config = dict(
    d_model=640,
    norm_eps=1e-06,
    attn_scale=0.125,
    init_std_o=0.00482,
    init_std_down=0.00482,
    init_mimetic=0.7,
    lr_head=0.00552,
    final_lr_fraction=0.1,
    seq_len=512,
    steps=13495,
)
Each number is 128 + 24 x the weight over its row's rms, rounded and kept within 0 to 255. Layers, rows and columns count from 0. The size above them is the row's rms in percent of the matrix's.

# layer 10 MLP up, 2560x640, rms 0.0434, rows 820-862, columns 240-319
size [103 100  94 107  87  98  99  95 101 100 111 106  94  98  84 102  98 100  98  99 110 104 102 106 113 114  97  97 102 108  94  94 100 102 100  99 106  86  92  93 100 103 106]
[[149 134 132 125 120 135 123 115 164 163 111 118 175 142 123 170 142 127 117 136 110 148 107 123 125 127 100 135 158 146 147 132 137 118 127 136 115 173 106 103 135 108 121 118 104 167 119 152 149 122 176  97  74  92 115 155 127  74 146 162 100 105 140 107 136 133 168 118 141  83 108 153 120 151 107 111 107 139 159 142]
 [ 95 134 168 117 113 157 197 118 149 177 157 135  94  79 145 122  95 145 116 129 162 104 109 121 122 126 108 136  94 132  96  88 126  93 153 189 124 142 136 124 118 147 173  58 121 107 124 131 149 111 109 116 103  99 126 133  93 132 145 127 153 115 141  76 142  86 201 101 149 130 131 124 114 174 199  82 108 105 142  83]
 [111 130 109 147 161 126 111 118 131 155  93 131 136 135 119 119 183 175 116 127  96 145 104 108 138 165 108 142 124 112 138 116  88 162 115 152  94 119 100 113 129 167 151 104 137 138 130 122 130 131 133 140 138  92 165 112 145 102 141 103 101 167 153 149  99 133 117 124  88 137 121 174  99 172 148 103  90 153 113 128]
 [ 92 147 109  79 126  96 131  87 132 110 162 130  81 141 138 153 140 111 137 156 113 128 156 103 136 124 137 164 122 127  95 158 102 116 161 112 139 150 127 146 147 104 139 142 152 132  73 164  85 123 105 173 106 109 148 155 101 108 123 150 105  87 120 127 149 121 108 142 132 127 105 175 125 120 161 114 140 111 147 131]
 [144 149  95 146 142 153 110  96 146 176 121 101 131  70 134  91 120 145 126 165 113 115 148 118  97 108 111 159  99 129 133 122 135 159 102 146 148 133 126 133 108  89 105  96 102 147 154  96 175 119 136 134 138 135 127 131 114 160 115 136 156 108 108 114 107 157 120 122 127 138 176  83 193 126 119  91  88 134 123 159]
 [ 78 108 128 128 119 137 101  85 153 141 152 167 134 108 100 126 133 112 107 120 110 108 115 120  70 168 108 138 143 115 150 159 120 128 147 124 162 125 111 124 166 105 131 187  69 167 133 121 151 152 133  97 135 139 102 123 156 162 134 102  94  68 127 149 128 112 115 145 113 128 137 118 158 147 145 143 122 142 118 124]
 [132 142 168 110 120 161 110 133  93 151 158 125 111 105 133 160 142 126 109 196 122  96 130 144 138 104  94 125 113 110 171 125 141  78 145 111 149 126 124 122 103 133 100 141 131 143 106  84 130 109 144 148 111 100 170 107  57 113 111 150 103 135 131 119 136 126 103 111 143 126 133 125 133 131 141 153  97 165 152 120]
 [100 154 128 117 111 104 173 100 141 109 152 105 101 101 106  79 131 121 121 174 120 141 153 129 128 110  98 140 125 133  37  88 168 107 106 132 126 130 174 157 115 119 163 148  92 126 107 102  84 144 127 119 165 134 162  99 147 113 111  97 133  77 191 133 125 141 153 126 127 115 124 148  85 126 104 121 105 152 182 105]
 [ 79 106 135 159 144 103  96 118 176 129  93 116 116 152 110 148 121 116  99 134 142 138  88 100 147 166 138 148 194 120 106 133 114 113 123 119 146 100 166 126 144 154 101 123 143 165  96 103 134 149 157  96  64 152 130 160 116 115  74 133 129 153 138 133 118 136 166 119 165 114 120 133  99 120 155 110 131 165 129  97]
 [108  86 113 137 150 131 116 149 160 132 156 159 147 105 102 142 131 131 124 162 120 141 105 151 119 127 124 157 147 118 123  87  77 134 111 136 146 163 128 108 118 148 109 110 109 151 153  95 135 169 126 123 158 113 153 108 131 160  90 172 112 142 134 210 136 116 129 106 142  74 128 136 101 113 138 116 138 146 166  93]
 [123  93  95 164 100 119 101 121 130 118 112 140 137 145  91 105 142 165 152 123 154 153 147 100  97 112  90 134 163 108 127 105 120 163 143 135 107 138 150 155 117 154 105  93 115 147  93  83 110 110 114 141 127 108 114 143 104 110 105 131 159 133 124 123 123 116 126 123  68 109 132 158 100 126 123  80 130 147 125 111]
 [111  67  99 140 144 162 107 136 120 132 134  75 124 141 103 145 161 191 148 137 119 113 131 139 108 146 121 104 169 163 187 142 140  93 132 137 136 117 110 147 115  96 154 141  87  87 145  87 131 176 109 126 100 172  82 151 106  84 121 164  88 127 130 137 132 111 143 134 135 148 146 109 118 120 125 148 145 103 139 131]
 [106 135 164 100  95 140 120 139 155 130 126 136 118 107 125 155 138 126 120 123  72 147 170 105 136 119 133 127 160 130 126 119  92 127 132 135 139 110 121 121 172 147 143 149 128 132  93 138 126 134 129 123 119 111 168  96 165 106 125 151 128 136 165 103 134 176 147 120 133  97 115 125  96 118 121 100 104 141 158 114]
 [149 148 125 137 128 104  95 126 160 123 169 140 102 119 119 156 146 148 109 162 130 114 126 160 128  85  97  92 106 107  97  80  89 159 126 117 152 153 120 154 168  89 122 156 105 121 150 126  80 130 177 195 133 121 144 133 120  93  91 138  98 127 129 150 142 127 126  89 109 130 156 130 118 165 136 128 107 121 154  88]
 [158 135 159 135 122 173 105 107 141 139 115 115 153  96  98 124 106 138 114 137 176 116 158 114 154 121 146 127 118 139 118 113 122 121 173 190 129 118 134 103 149 107 115 128  95  79 152 163 111 132 144  74 139  93  99 168 125 141 135 153 140 114 105  81 117 144 143 148 127 144 110 137 127 132 157 136 117 130 108 115]
 [101 109 105 143 119  80 130 116 142 164  85  96 153 135 147 101 107 121 123 165 119 164 113 135 103 144 146 120 159 103 152 120 125 101 133 122 111 127 135 125 153 164 109 123 136 148 138 117 126 123 180 164 144 129  98 163 132 106  99 111 132 109 111 130 150 177 131 145  86 164 162 129 103 114 166  97 149 161 153 112]
 [107 160 149 111 130 117 161 132 141 124 154 142 138 100 169 123 134 156 153 117 116 156 143  84 144 149 127 117 134  82 108 110  95 126 127 153  49 108 142 119 111 132 181 116 166 123 124 158 119 160 104 134 149 136 143  80 169  94 143 105 125 150 162 122 133 154 122 136 135 106 134 128 118 127 167  88 102 105 145 116]
 [172 128 114 188 154 111  96 116  80 159 161  91 140 115 120 130  86 127 137 123  77 170 134 126 130 108  76 163 130 154 104 129 111 157 128 145 127  91 111 127 151 100 121 160 140 115 134  85 127 122 133 152 131 110 124 128  76 125  96 107 120 142 151 168 107 120 125 117 120 163 167 115 112 150  98 114  66 143 128 109]
 [148 115 145 120 127 101 144 148 128 136 159 125 175  91  80 151 133 157 144 135 152 134 142  98  83 133 130 153 136  76 142  90 123 105 112 155 109  98 129  78 124 121 120 124 108 134 119 124 120 141 111 142 166 139 108  90 147  71  95 154 135 122 111 164 116 121 125 155  91  81 133  78  85 133 130 117 104 118 127 136]
 [124 121 141 218 113 156 161 155  84 133 119  54 130 133 147 106 159 165 129 117 132 136 123 143 109 120 117 115 108 141 146 141 108 146 145 160  85 166 149 139 128 133 113 163 154 146 137 132 191 122 170 119 133 143  93 133 127 139 138 123 123 103 146  99 136 114 160 105 111 116 143 118 107 121 149 119 118  93 134 134]
 [110 133 123 124 154 141 120 124 143 143 135 139 100 136 153 115 120 181 113 153 146 129 153 125 125 134  95 143 113  89 152 111 144  98 153 115 176  99 139 189 140 146 141  99 151  99 117  96  83 173 155 126  96 153  98 118 133 108 108 131 132 101 157 128 122 121 154  95 128 118  89 149 132 165 117 107 157 127 114 128]
 [151  79 157  98 108  78 103 123 155  97 138 137 127 136 158 141 142 135 116 127 139 150 155 152  98 160 129 137 114 138 124 117 129 153 113 129 115 112 115  96 162 150 204 110  84 149  97  38 149 126 151 139 116 136 119 122 140 118 125 112 127 151 147 174 129 122  96 130 117 135 145 171 143 105 165 114 118 159 131 111]
 [121 128 115 119  37 138 160 117 157 133 138 139 129 162  64 132 134 149 153 144 116  90 137 107 163 192  98  95 157 149  94 121 148 113 150 122 107 140 151  99 138 122 130 107 148 123 151 116  94 176 163 150 169 146 127 132 165 135 144 146  41 156 186 108 172  98 159 101 105 116 136 120 146 115 113 129  87  72 129 133]
 [103 149 123 151  98 111 120 125 128 143 136 148 132 123 123 148  96 126 121 114 151 157 136 126 160 121 125  99 130 153 138 146 126 143 145 136 113  96 104 109 106 119 167  97 123 129  89 123 133 188 179 104 107 129  95 118 119 134  99 170 151 120 123 128 147 124 107 147 113 136  74 126 128 170 144 150 119 148 136 136]
 [111 142 116  94 137 119 120 114 153  96 146 106  89 113 145 151 151  98 134 149 145 119 171 134 106 153  90 157 150 146 110 120 142 126  95  95 131 111 147 109 110 112 120 136  97 151 146 100 117 127 146 109 148 112 132 116 108 134 140 144 100 122 130 114 105  95 108 126 110 138 116 136 124 111 105 111 119 103 103 106]
 [183 177 121 104 146 134 147 107 130 159 116 119 147 153  72 138 123 132 118 134 104 145 149  68 162 147  86 147 142  73 115 147 165 127 104 115  94 149 148  88 110 112  96 165 146 150 135  86  63 123 125 160 134 152  94 150 121 124 173 119 120 122 144 143 128 130 123 111  70 117  93 152 116 132 118 143 138 155 141 156]
 [180 135 166 119 131 144 145  83 158 193 130 138 114  77 138 170 162 113 129 161 109 116 117 149 133 130 110 150 132 105 145 150 186 117 116 119 142 173 186 136 162  88 117 155 152 132 114 166 136 129 139 140 131 123 123 134 171 130 130 126  98 141 144  86 157 131 131 105 116 138 103 129  80 126 140 149 145 142 122 123]
 [126 116 131 138 133 127 132 137 158 114 127 120 131 139 115 151 157 146 144 139 157 121 130 159  83 123 113 117  80 119 124 139  87 115 127 138  68 110 152 139 174  96 150 135 161 148 110 108 125 138 114 133 177 111  80 143 120  90 131 118 106 158 133 157 125 113  75 131 119 194 129 142 167 137 120  95 149 119 140 125]
 [132 139 113 148 139 106 119 152  86 115  94 103 133 142 127 114 176 103 108 164 159 153 153 122 107 188 104 104 107 100 127 151 118 104  99 148 131 187 163  86 100 138 154 138 184 159  91 103 165 117 136 108 139 101 145 131 185  97 142  98  83 131 152 143 168 137 113 133  84 146 124 135 154 132 126 119  91 124 135 117]
 [157 164 114 177 107 118 136 119 176 150 152 109  81 125 117 122 126 135  94 143 139  93  87 110 104 131 130 125 132 123 132 118 132  98  78 101  64 132 166 128 165 157 132 129 109 161 137 102 127 147 139 153 139 136 119 142 111 122 104 163 123 124 135 137 105 156 134 112 138 132 123 159 135 132 101 124 132 140 153 122]
 [167 129 138 110  97 127 139 147 107 141 132 130 161 117 107 147 110 112 129 111 110 151 139 106 133 162 132 128 122 145 140 117 115 137 139  87 122 108 122  94 148 130 168 116 103 150 120 143 154 138 160 148 162 116 123 109 121 116 159 135 133 128 159 158 132 152  98 127 102  92 119 111 144 111 119  94 143 137 157 146]
 [154 109 127 135 117 134 108 146 131 142 108 116 133 115 105 115 126 115 129 166 146 108  96 127  95 122 132 118 133 120 107 137 166 104 133 114 106 135 138 113 123  92 140 125 185 157 103 108 120 101 132 167 151 119 127 132 135 151 107 143 112 159 143 110 142 132 158 121 136 124  87 152 185 145 146 125 157 142 142 134]
 [ 97 138 114 136 109 136 140 122 110 128 147 122 119 120 108 108 128 123 102 125 103 112 154 133 198 135 112 168 135 122 140 159 111 129 137 172 108 134  82 137 145 134 154 145 128 127 109 108  91 142  95 166  78 130 144  87  87 174 155 183 130 182 138 127 147 132 125  91 126 178 100 111 105 152 159 129 140 175 143 151]
 [156 147 144 181 130 141 116 167  90 149 139 122 107 131  91 137  85 123 100 123 166 123 120 132 125 149 111 133 109  97  87 127 164  93 118 145 141 161 130 127 169 106 108 138 103 113 128 104 147 110 132 103 100 140 138 137 131 147  99 124 101 119 153 112 137 112 118 169 144  70  95 196  74 184 124 138 123 155 161 108]
 [191 133 139 132 112 135 138 122 137 156  97 103 107 128 104 137 145 162 133 135 174 132 128 102  85 165 168  95 117 146 163 148 123 144 121 109  89 199 144 106 106 109 113 139 157 118 118  83 141 123 119 142 133 136 122 128 148 100  91 137 151 129  96 115 130 116 183 139 138 120 102 145 131 100 178 125 154 113 117 148]
 [131 107 156 124 164  93 114 149 130 109 116 120 102 110 115 117 145 133 122 134 136 134 130 120 107 119 123 141 122 126 153 169  89 127 127 126 163 118 136 150 129 121  80 105 126  87 114  99 181 186 102 133 151 105 113 111 111 155 120 102 147 151 120 159 131 129 144 100 141 144 122  97 106 136 139 178 127 112 142 112]
 [129 153 159 150 106 146 112 131 141 147 128 158  95 129 121 108 117 115 135  96 167 107 148 119 123 125 108 111 114  83 114 148 147 152 121 135 114 136 145 130 132 110 123 139  93 115 109 113 181 149 122 139 129 152 132 142 144 152 144 154  71 142 137 115 162 112 103  88 108 120  97 112 151 151 175 111 141 133 142 150]
 [128 140 131 182 123  96 129 142 185  79 113 149  64  90 113 130 109  92 130 118 126  86 151 138  81 154  97 131 168 122 123 152 153 120 126 116 162 128 129 141 112  93 169  73 132 116 104 131 171 129 154 151 169 111  87  92 122 119  86 121 133 119 179 131 141 134 158  87 128 152 102 130 109 124 123 168 155 110 134  74]
 [145 112 116 151 132 166 142 100 124 112 164 142 121  96 126  99 138 157 127 139 135 137 145 130  92 170 139 117  92 120 120 162 109 137  97 146 125 135 119  92 195 135 141 122  98 131 114 120 129 134 141 112  98 124 112 155 132 126 143 165 168 173 128  89 120 140 127 102 149 132 103 136  84 149 118 124 122 130 129 122]
 [143 187 126 127 140 164 113 124  79 113 165 116 100 140 148 153 111 156 155 199 137 107 147 131 138 134 113 142 136 136 148 143 136 116  90 115 129 165 133 118 108 174 162 105 128 111 117 124 100 163 146 127 110 129 110  97 143 148 114 154 127 108 153 109 127 164  87 114 160 133  92 156 140 132 137 161 119 120 144 121]
 [120 128 134 123 148 144 157 118 168 156 121 148 109 147 115 170 156 137 111 138 119 146 135 145 111 129  55  99 138 168 107 140 148 141 150  94  92 177 147 128 159  95 122 151 155 104 132 172 152 126 167 149 108 136  92 105  75 154 100 129 150 113 155 163 118 145 170  73 112 149 109 126  89 145 129 127 151 132 139 168]
 [134 111 142 106 111 147 112 145 149 132 117 153 136  71 109 111 110 124 149 176 130 150 132 129 128 130 116 144 127  83 107 120 137 115 142 154 115 108 165 125 140 100 117 170 129 144 122 148 131 172 135  91 134 118 144 120 125 174 108 148 134 117 148 113 132  93 160 122 113 122 116 144 148 131 137 136  93  94 150 126]
 [154  99 132 137 120  95 141 117 140 151 117 159 163 126 105 131  90 147  86 178 106 112 128  88 161  87 100 131 147  65 108  81 135 114 115 121  81 136 138 107 132  99 121 120 129  92 136 141  91 156 152 102 143 167 135 111 119  82 115 116  64 117 175  99 180 154 160 150 104 141  99 151  94 154 111 130 104 171 137 148]]
# layer 10 MLP down (transposed), 2560x640, rms 0.0452, rows 820-861, columns 240-319
size [108  94 102  96  89  90  99  97  95  95 107 102  95  98 104  79  97  99  92  99 102 102 101  98  95 110  95 101  97 111 100  90  90 107 100  99  97  96  98 107 106  97]
[[144 136 114 132 141 122 113  94 118 123 146 124 150 143 129  91 124 145 119 143 125 100  82 148 106 112 142 123 145 133 151 116 105 132 163 110 146 138 104 125 105 122 142 123 122  99  84 149 121  94  93 161 100  50 126 133 132 118 173 101 178 117 156 155 135  94 105 113 158 119 119 131 138 197  82 161  92 113 111 158]
 [100 129 156 149 111 105 128 112 132 143 129 154 123 143 146 133  92 125 127 110 131  74 115 121 120 131 130 142 171  79 139 120 137 108 116 128 123 108 115 123 168 117 146 135  80 153 141  82 135 109 127 145 137 130  99 128 137 144 134 132 118 147 135 133 152 110 174 142 136 132 112 118 113 156 123 131 107 191 108 120]
 [139 108 133  94 109 124 102 114 164 137 153 107 128 101  98 145 113 129 124 110 121 115 127 105 118 166 149  91 100 100 116 114  98  61 103 111 117 171 116 133 129 116  94 146 124 121  99 120 170 125 117 141 131 162 134  81 156 118 160 106 143 111 138 175 159 126 129 118  94 126 120 148  96 109  88 158 156 118 104 148]
 [126 136 166 133 140 165 138 115 116 122 132 164 103  90 137 129 113  84 139 154 149 155 129 140 140 112  87 148 116 147 166 127 119 144 126 138 182  90 170  95 100 151 154 108 132 128 179 115 128  91 159 100 155 122 106  95 111 166 146 116 152 148 161 131 120 132 158 129 108 122 113  74 125  64  89 113  99 133 110 115]
 [151 110 144 158  95  80 132 100 140 112 178  84 186 160 115  95 126 155 136 166 157 119 145  99 169 128 103 135 114 139 102 107 127  96 108 144 149 143 141  80 166 119 156 124 113 108 151 147 132 143 100 146 167 121 129 141 137 132 116 154  96 149 129 186 106 114 116 129 161 141 105 135 117 184 161 159 124 111 124 129]
 [112 161 114 166 177 145 153 164 169 128 118 113 144 138 147 180 138 122  89 108  98 130 107 129 160 123 149 110 105 113 113 135 149 106 103 110 124 144 149 118 134 129 153  49 170 157 174 187 100 128 103 144 135 123 116 154 120 138 160 155 147 139  83  65 134 163 139 124  96 117 110 158 137 138 127 118 129 149 105 148]
 [137 150 172 134 113 126 135 113 120 121 119 170 167 155 114 124 111 102  99  59 125 158 151 118 141 155 119 138 173 123 140 150  96 183 123 140 117  99  89 158 143 121 137 146 106 114 128 172 119 147 181  84 126 133 108 145 129 140 118 118  86 144 136 172 111 131 156 139 113 103 153 131 176 108 121 108 126 123 139 151]
 [146 180 178 103 159  92 122 146 132 117 167 109 135 121 114 129 128 175  98 117 124 110 114 138 131 148 144 123  97  67 139 132 101 134 142 138 102 112 121 134 120  89 118 171 118 150 114 181 160 106 113 118 103 129 123 109 109 105 117 125 138 170 142 152 121 139 106 165 128 114 129 122 162 146 145 135 122 116  95 180]
 [118 141 134 116  96 120 100 133 131 113 112 121 155 166  82 138 118 148 157 134 107 165 131 148 150  91 141 112 121  85 143 113 122 142 119 145 167 140 108  86 170 147  76 163 116 161 154 125 159 128 130 151  99 120 110 143 125 174 119 124 120 125 132 153  95 106  93 112  84  92 123 114 147 128 152 133 133 137 114 157]
 [167 122 168 142 124 181 135 120 131 115 110 118 122 125 180 115 151 163 122 129 114 156  86 143 149 113 159 120 117 143 125 166 113 105 123  87 119 145  97 154 109 111 122  77 114 121 170 111 108 121 149 118 209 129 104  73 153 127 138 118 135 145 136 130  94 122 124 157 112 149 118 114 152  58  87 105 142 144 112 104]
 [145  91 132 112  93 119  97 125 151 127 148 158  96 155 106 138 149 133 143 115 155 150 181 123 103  95 154 113 126 150 144 161 150 176  65 139 181  79 130 116 118 172 159 146 124 154 146  97 123 133 164 122 167 110 121 127 123 128 107 110 122  69 111  40 131 110 148 155 147 128 142 134 113  80 137 139 193 162 134 162]
 [131 129 129 132 153 124 133 154 115 155 129 124 156 146 104 156 121  93 105 114 138  94 100 137 113 146 135 153 155 105 183 135 158 160 130 123 156 126 156 117 139  62 171 117 121 128  99 157 113 127 118 130 125 129 116 174 143 170 121  94 141 123 116 144 139 139 118 138 116 171 146 134 100 144 128 118 127 133 134 146]
 [114 118 114 129 143 112 128 116  90 139 122 152 174 153 126 171 109 134 177 115 168 115 134 148 115 139  89 147 142 148 102 143 164 146 106 128 138 114 135 117 108 163 124 127 131 144 159  99 151 115 150 128 167 162  87 149 110 126 115  97 147 162 139 109 127 148 120  99 145 148 117  95 151  57 156 106 159 120 169 140]
 [130 148 134 109 104 111 120 138 114 119  93 115 134 169  61  94 127 128  99 138 157 160 116 138 112 125 126 151 144 124 122 128 114 118 126 110 147 106 148 128 105 100 136 125 162 152 158 156 102 113 108 100  89 113 126 108 126  91  90 171 151 143 105 143 120 131 135 151 145  79 170 119 105 114 162 154 118 119 105 154]
 [127 129 145 141  97 136 128 128 117 122 109  71 146  82 142 122 128 104  97 142  96  95 115 113 104 121 141 105  73 158 125 122 130 109 125 168 151 149 106 147 113 102 122  95 109 149 114 139 120 112 142 147 142 149  99 114 112 116  92 124 129 119 116 128 139 147 123 173 147 150 141  80 124  74 160 160 171 117  73 143]
 [140 123 134 166 135 158 122 109 157 124 136 191  91 136 163 150  95 169 107 118 121 138 109 125 134 101 155 101 161 124 154 122  74 119 135  89 145 130  90  97 107 112 132 146 118 158 140 132 139 141  84 106 111 156 137 128 157 124 126  86 112 151 120 141  90 162 172  68 120 112 134 132 123  24 119 117 144 138 142 121]
 [152 137  98 115  97 116 156 112 113 161 119 126 132 128 105 163  98 106 106 119 122 125 136 144 115 126 130 128 139 157 162 143  86 129  97 165 141 131 133  88 138 110 104 147 135  94 144 110 115  65  87 148 141 143 108 119 113  88 125 128 137 164 147  93 183 129 114 169 163 100 178 115 121  65  99 118 136 120 159 145]
 [150 129 158 164 125 113 108 124 141 116  70 150 152 115 139 141  92 151 149 127 157 123 139 123 116 110 138  89  65 102 122 172 131 114 169 142 165 169 142 144 152 149 119  91  80 152 151 143 153  89  99 100 139  92 132 113 140 149 131 133 163 139 189 131 121 129 151 147 176 135 102  67 111 106 144 182 132 135 128 141]
 [122 141 126 134 125 100 132  92 158 139 147 130 137 137 104  79 144 118 140 140 107 102 117 140 153 129 117 108 133 184 110 109 115 150 144 151 130 145  79 122 103 172 131  79 138  82 119 130 125 115 109 151 161 171 118 160  77 161 126 158 125 129 160  95 137 134 117 142 131 138 100 133 152 127 123 103 175 145 148 100]
 [ 93 141 152 152 125 108 126 135 146  95 116 119 139 172  84 134 131 118 142 127  82 139 106 162  81 146 100 143  96 142 114 145 165 125 118 161 124  92 112 110 139 165 122 128 135 160 132 172 133 122 125 137 117  92 136  84 135 117 134 124  86  87  72  98 118 161 163  91 123 144 149 137 157  98 111  95 166 137 141 159]
 [ 96 117  81  90 139 168  99 146 155 117 138  95 102 158 185 169 134 123 140 150 138 107 105 132 117 105 148  93 131 145 150 128 111 127 145 117 129 140 130 114 104 112 108 116 104 152  98  74 157  75 128 150 152 151 118 150 118 134 147 128 124 151  99 140  99 121 133 126  78 119 129 185 103 183 116 130 155 125 123 101]
 [143 128 136 116 129 115 126 169 139 123 133 150 105 164  93 190 127 130 107 133 148 142 126 121 116 185 130 151 100  99 110 103 142 132 140 156  99  89 165 124 137 158 152 142 127 135  85 102 107 161 133 115 119 119  72 117 127  71 127 139 145 128 120 152 142 158 125 110 116  87 171 125 129 146 134  81 137 116 113  76]
 [154 150 148 130 159 101 144  82 187 158 141 186 121 153 160 114 155 111 103 119  92 149 140 108 114 108 111 137 117  69 140  98 107 134 133 116 154 120 127 112 127  96 134 118 131 135  81 134 126 123  90  81 133 140 122 116 134 120 101 136 124  97 144  95 109 103 154 122 133 121 170 155 146 113 133  84 155 151 167 129]
 [113 166  81  68 136 151 114 112 167 112 120 156 116 129 132  86 142 102 118 106 101  97 167 103  97 144 108 114  94 159 132 117 122 141  68 134 132 149 146 105 148 105 122 113 129 141 107 119 160 132  76 119 129 112 119  96  92 103 172 110 149 130 110 134 135 110  98 170 119  97 133 169 153 108 119 140 148  84 190  96]
 [126 112 169 102 140 100 155 163 162 147  72 124 109 171 140  76 132 121 111 130 110 119 139 136 102 115 120 156 134 159  97 137 110  93 104 103 125 105 120 114 152  83 103 162  91 145 165 170 131 108  97 174 127 122 132 123 126 158  78 103 140 135 146 139 109 119 153 137 162  99 102 164 175 100 110 131 146 137 107 140]
 [131 108 146 119 121 120 101 126 142 115 100 136 146 148 110 151 161 137  88 128 105 143 147 132 114 129 107 107 126  95  53 110 107 100 124  97 118 129 138 130 105 125 132 190 115 160 121 116 131 157 167 107 140 153 104 111 119 134 145 163 117 106 117  93 111 147 128 160  86  96 159 135 114 133 111 125 117  95  97 180]
 [136 160 132 102 111 100 126 107 126 140 106 149 128 126 117 106 151 150 148 110 155 178 134 109 140 144 128 126 112  87 127 172 129 125 109 126 144  75 111 101 102 124 135 110 140 128 150 165 122 197 136 111 125 138  94 124 128 109 123  90 118 110 150 146 137 156 139 150 140 131 160 161 153 170 120  94 130 156 131 128]
 [118 118 126  99 112 115 157  87 161 145 126 140 129 127  89  91  94 124 124 113  92 106 130 109 121 110 128 150 111 156 121  89 137 144 106 141 123 130 122 151 138 155 162 151 143 102 137 137 133 127 124 156 120 128 126 125  98  85 112 133 186 130 132 130 161 128 165 115 169 132 121 111 127 136 120 132 133 138 143 159]
 [109  99 147 135 161 128 151 158  70 104 103 146 141 118 144 122 128 149 130 135 152 152 118 158  94 117 135 143 140  88 110 134 154 141 143 120 148  97 152 108 171 104 157 140  58 143  99 123 104 143 109 109 123 113 100 145 141 148 129  81 142 155  84 117 127 168 136 138 161 120 102 120 170 154 108 132 138 101  94 152]
 [182 149 113 109 158 106 141 121 151 140 111  99  94 108 106 178 148 140 127 123  93 114 100 111 121 215 107 112 138 150 132 141 147 148 101 124 122 125  96 134 156 129  89  94 156 106 137 120 116 142 101 120 166 130 151 126 119 125 117 142 108 107 174  79 111 154 114 115 116 158 111  88 134 161  90 140 149 121 120 142]
 [139 114 133 139 112 114 135 115 146 166 114 158 130  62  94 155  96 139 137 133 127 125 145 120 169 128 103 157 121 134 125  34  78 104 130 136 150 117 102 109 107 106 132 115  78 120  93 122 141 150 141 134 154  85 168 129  85 141 112 135  78 129 116 144 148 165  94 105 133  83 122  60 105 114 117 146  76 123 132 156]
 [ 97 128 144  97 121 131 137 105 131 146 155 118  75 131 104  78 138 150 131 174 139 116 147 112 137 118 131 137 139  96  98 136 170 143 119 138 134 145 155 140 113 175  94 132 105  95 118 155 103 140  93 140 128 109 129 156 145 166 152 100 145  86 121 113 119 140 139 135  94 130 157 117 154 164 115 121 130 129  78 139]
 [134 109 112 123 161 172 120 159 131 113 111 107 119  99 126 107  56 146 128 118 136 148 130 157 149 143 165 158 124 167 120 174 105  84  91  86 158 146 163 164 133 126  93 115  91 106 102 157 117  75  90 117 128 177  67 146 158  88  91  93  97 138 136 110 137 168 148 142 142 141 112 111 105 155 124 137 122 129 137 150]
 [122 167 155 119 122 124 150 117  93  74 141 117  93  98 166 102  93  83  92  93 112 151 125 113 132 129 198 134 109 104 142 159 137 118 122 129 148 124  98 101 152 135 145  64  99 139 157 101 130 105  92 172 126 132  85 131  98 138 159 145 118  98 129 139 189 103 120 119 159 151  92 123 163 168 141 123 122 184 123 132]
 [ 91 100 143  85 105  87 172 136  98 121 123 163 123 151 137 126 117 114 111 144 136 138 144 110 186 135 154 118 147 138 142 129  50 122 138 131 146  90 122 144 114 124 135 140 134 125 114 147 130 127  99 104 118 148 139 126 115 127 158 147 137 150 120 171 169 151 125 138 163 146 135 141 135 163 120  99 146 107 169 159]
 [101 127 106 117 136 129 157  98 140 155 114 105 124  94  97 140 136 117  54 122 120 144  92 145 136 122  89  87  96 117 118 110 175 114 170 142 108 179 101 138 144 125 114 150 109 140 139 144  99  86 199 150 144 104 151 107 145 119 141 121 126 155 150 138  79 116 111 139 149 143 142 157 133 155 108  81 165 129 176 176]
 [150 110  86 133 145 116 133 102 134 112 112 123  92 119 137 107 154 163 151 137 159 117 160  90 149 143 121 138 192 106 153 112 128 166 107 125 152 139 123 139 144  87 122 105 128 117 116 163 120 160 135 121 109 133 159 164 114 130 117  71 150 143 135 121 145 162  96  70 133 144 153 122 156 149 126 108 127  36 132 132]
 [129 139 112 138 110 117 114 152 106 156 121 177 100 156 114 115 139 113 132 119 141 153 155 167 117 135 154  71  65 106 171 113 145 105 143 148 139 113 166 103 152 105 167 117  83 130 140 133 140 112 136 130 120 150  78  87 161  90 111 138  89  94 127 136 131 133 102 140  95 119 150 117 100 137 153 145 121 114 141 155]
 [159 143 107 131 126 137  96 136  99 166 124 141 151  93  77  60 146 134 142 120 124 147 110 134 184 100 125 123 144 110 116 129 114 152 126 149 198  90 110 156 153 144 126 142 148 165 124 126 128 134 157 133 129 120 115 122 116  86 132 135 111 163 109 126  81  98  85 129 117  90 134 143 101 162 123 144 109 161 111 194]
 [130 143 155 141  91  99 150 104 131 119 145 160 146 146 114 116 137 166 182 152 124 130 141 141 139 152 116 139  87  82 111 154 119 113  81 169 143 155 151 170 136 134 120  96  92 119 124 116 118  30 114 170  98  98 146 118  74 117 150 168 120 120 111 112 160 156 161 138 122 113 135 108 109 149  96 158 108 139  88 190]
 [140 164 121 138 167 144 151 119 153 129 167 112  99 118 143 128 144 190 111 107 148  78 126 152 158 140 142 113 129 103  86 170  94 143 142 169 101  98 104  98 164  48 118 108 152 136  98  99 144 146 142  90 113 116 128 144 103 121 149 132 114 145 129  81 125 153  98 113 114 160 164 152 135 145 100 171 131 147 147 140]
 [150 162 128 163 125  58  83 119 133 116  95 110 110 141 142 123 121 134 116  82  78  93 119 116 146 121 109 150 129 180 124 142 152 101 107 145 152 131 156 127 154 141 113 158 177 120 110 117 144 114  87 124 153 114 206 166  84  85 136 138 113 105 122  74 129 135 115 143 128 132 108 134 159  98 142 156 108  85 105 165]]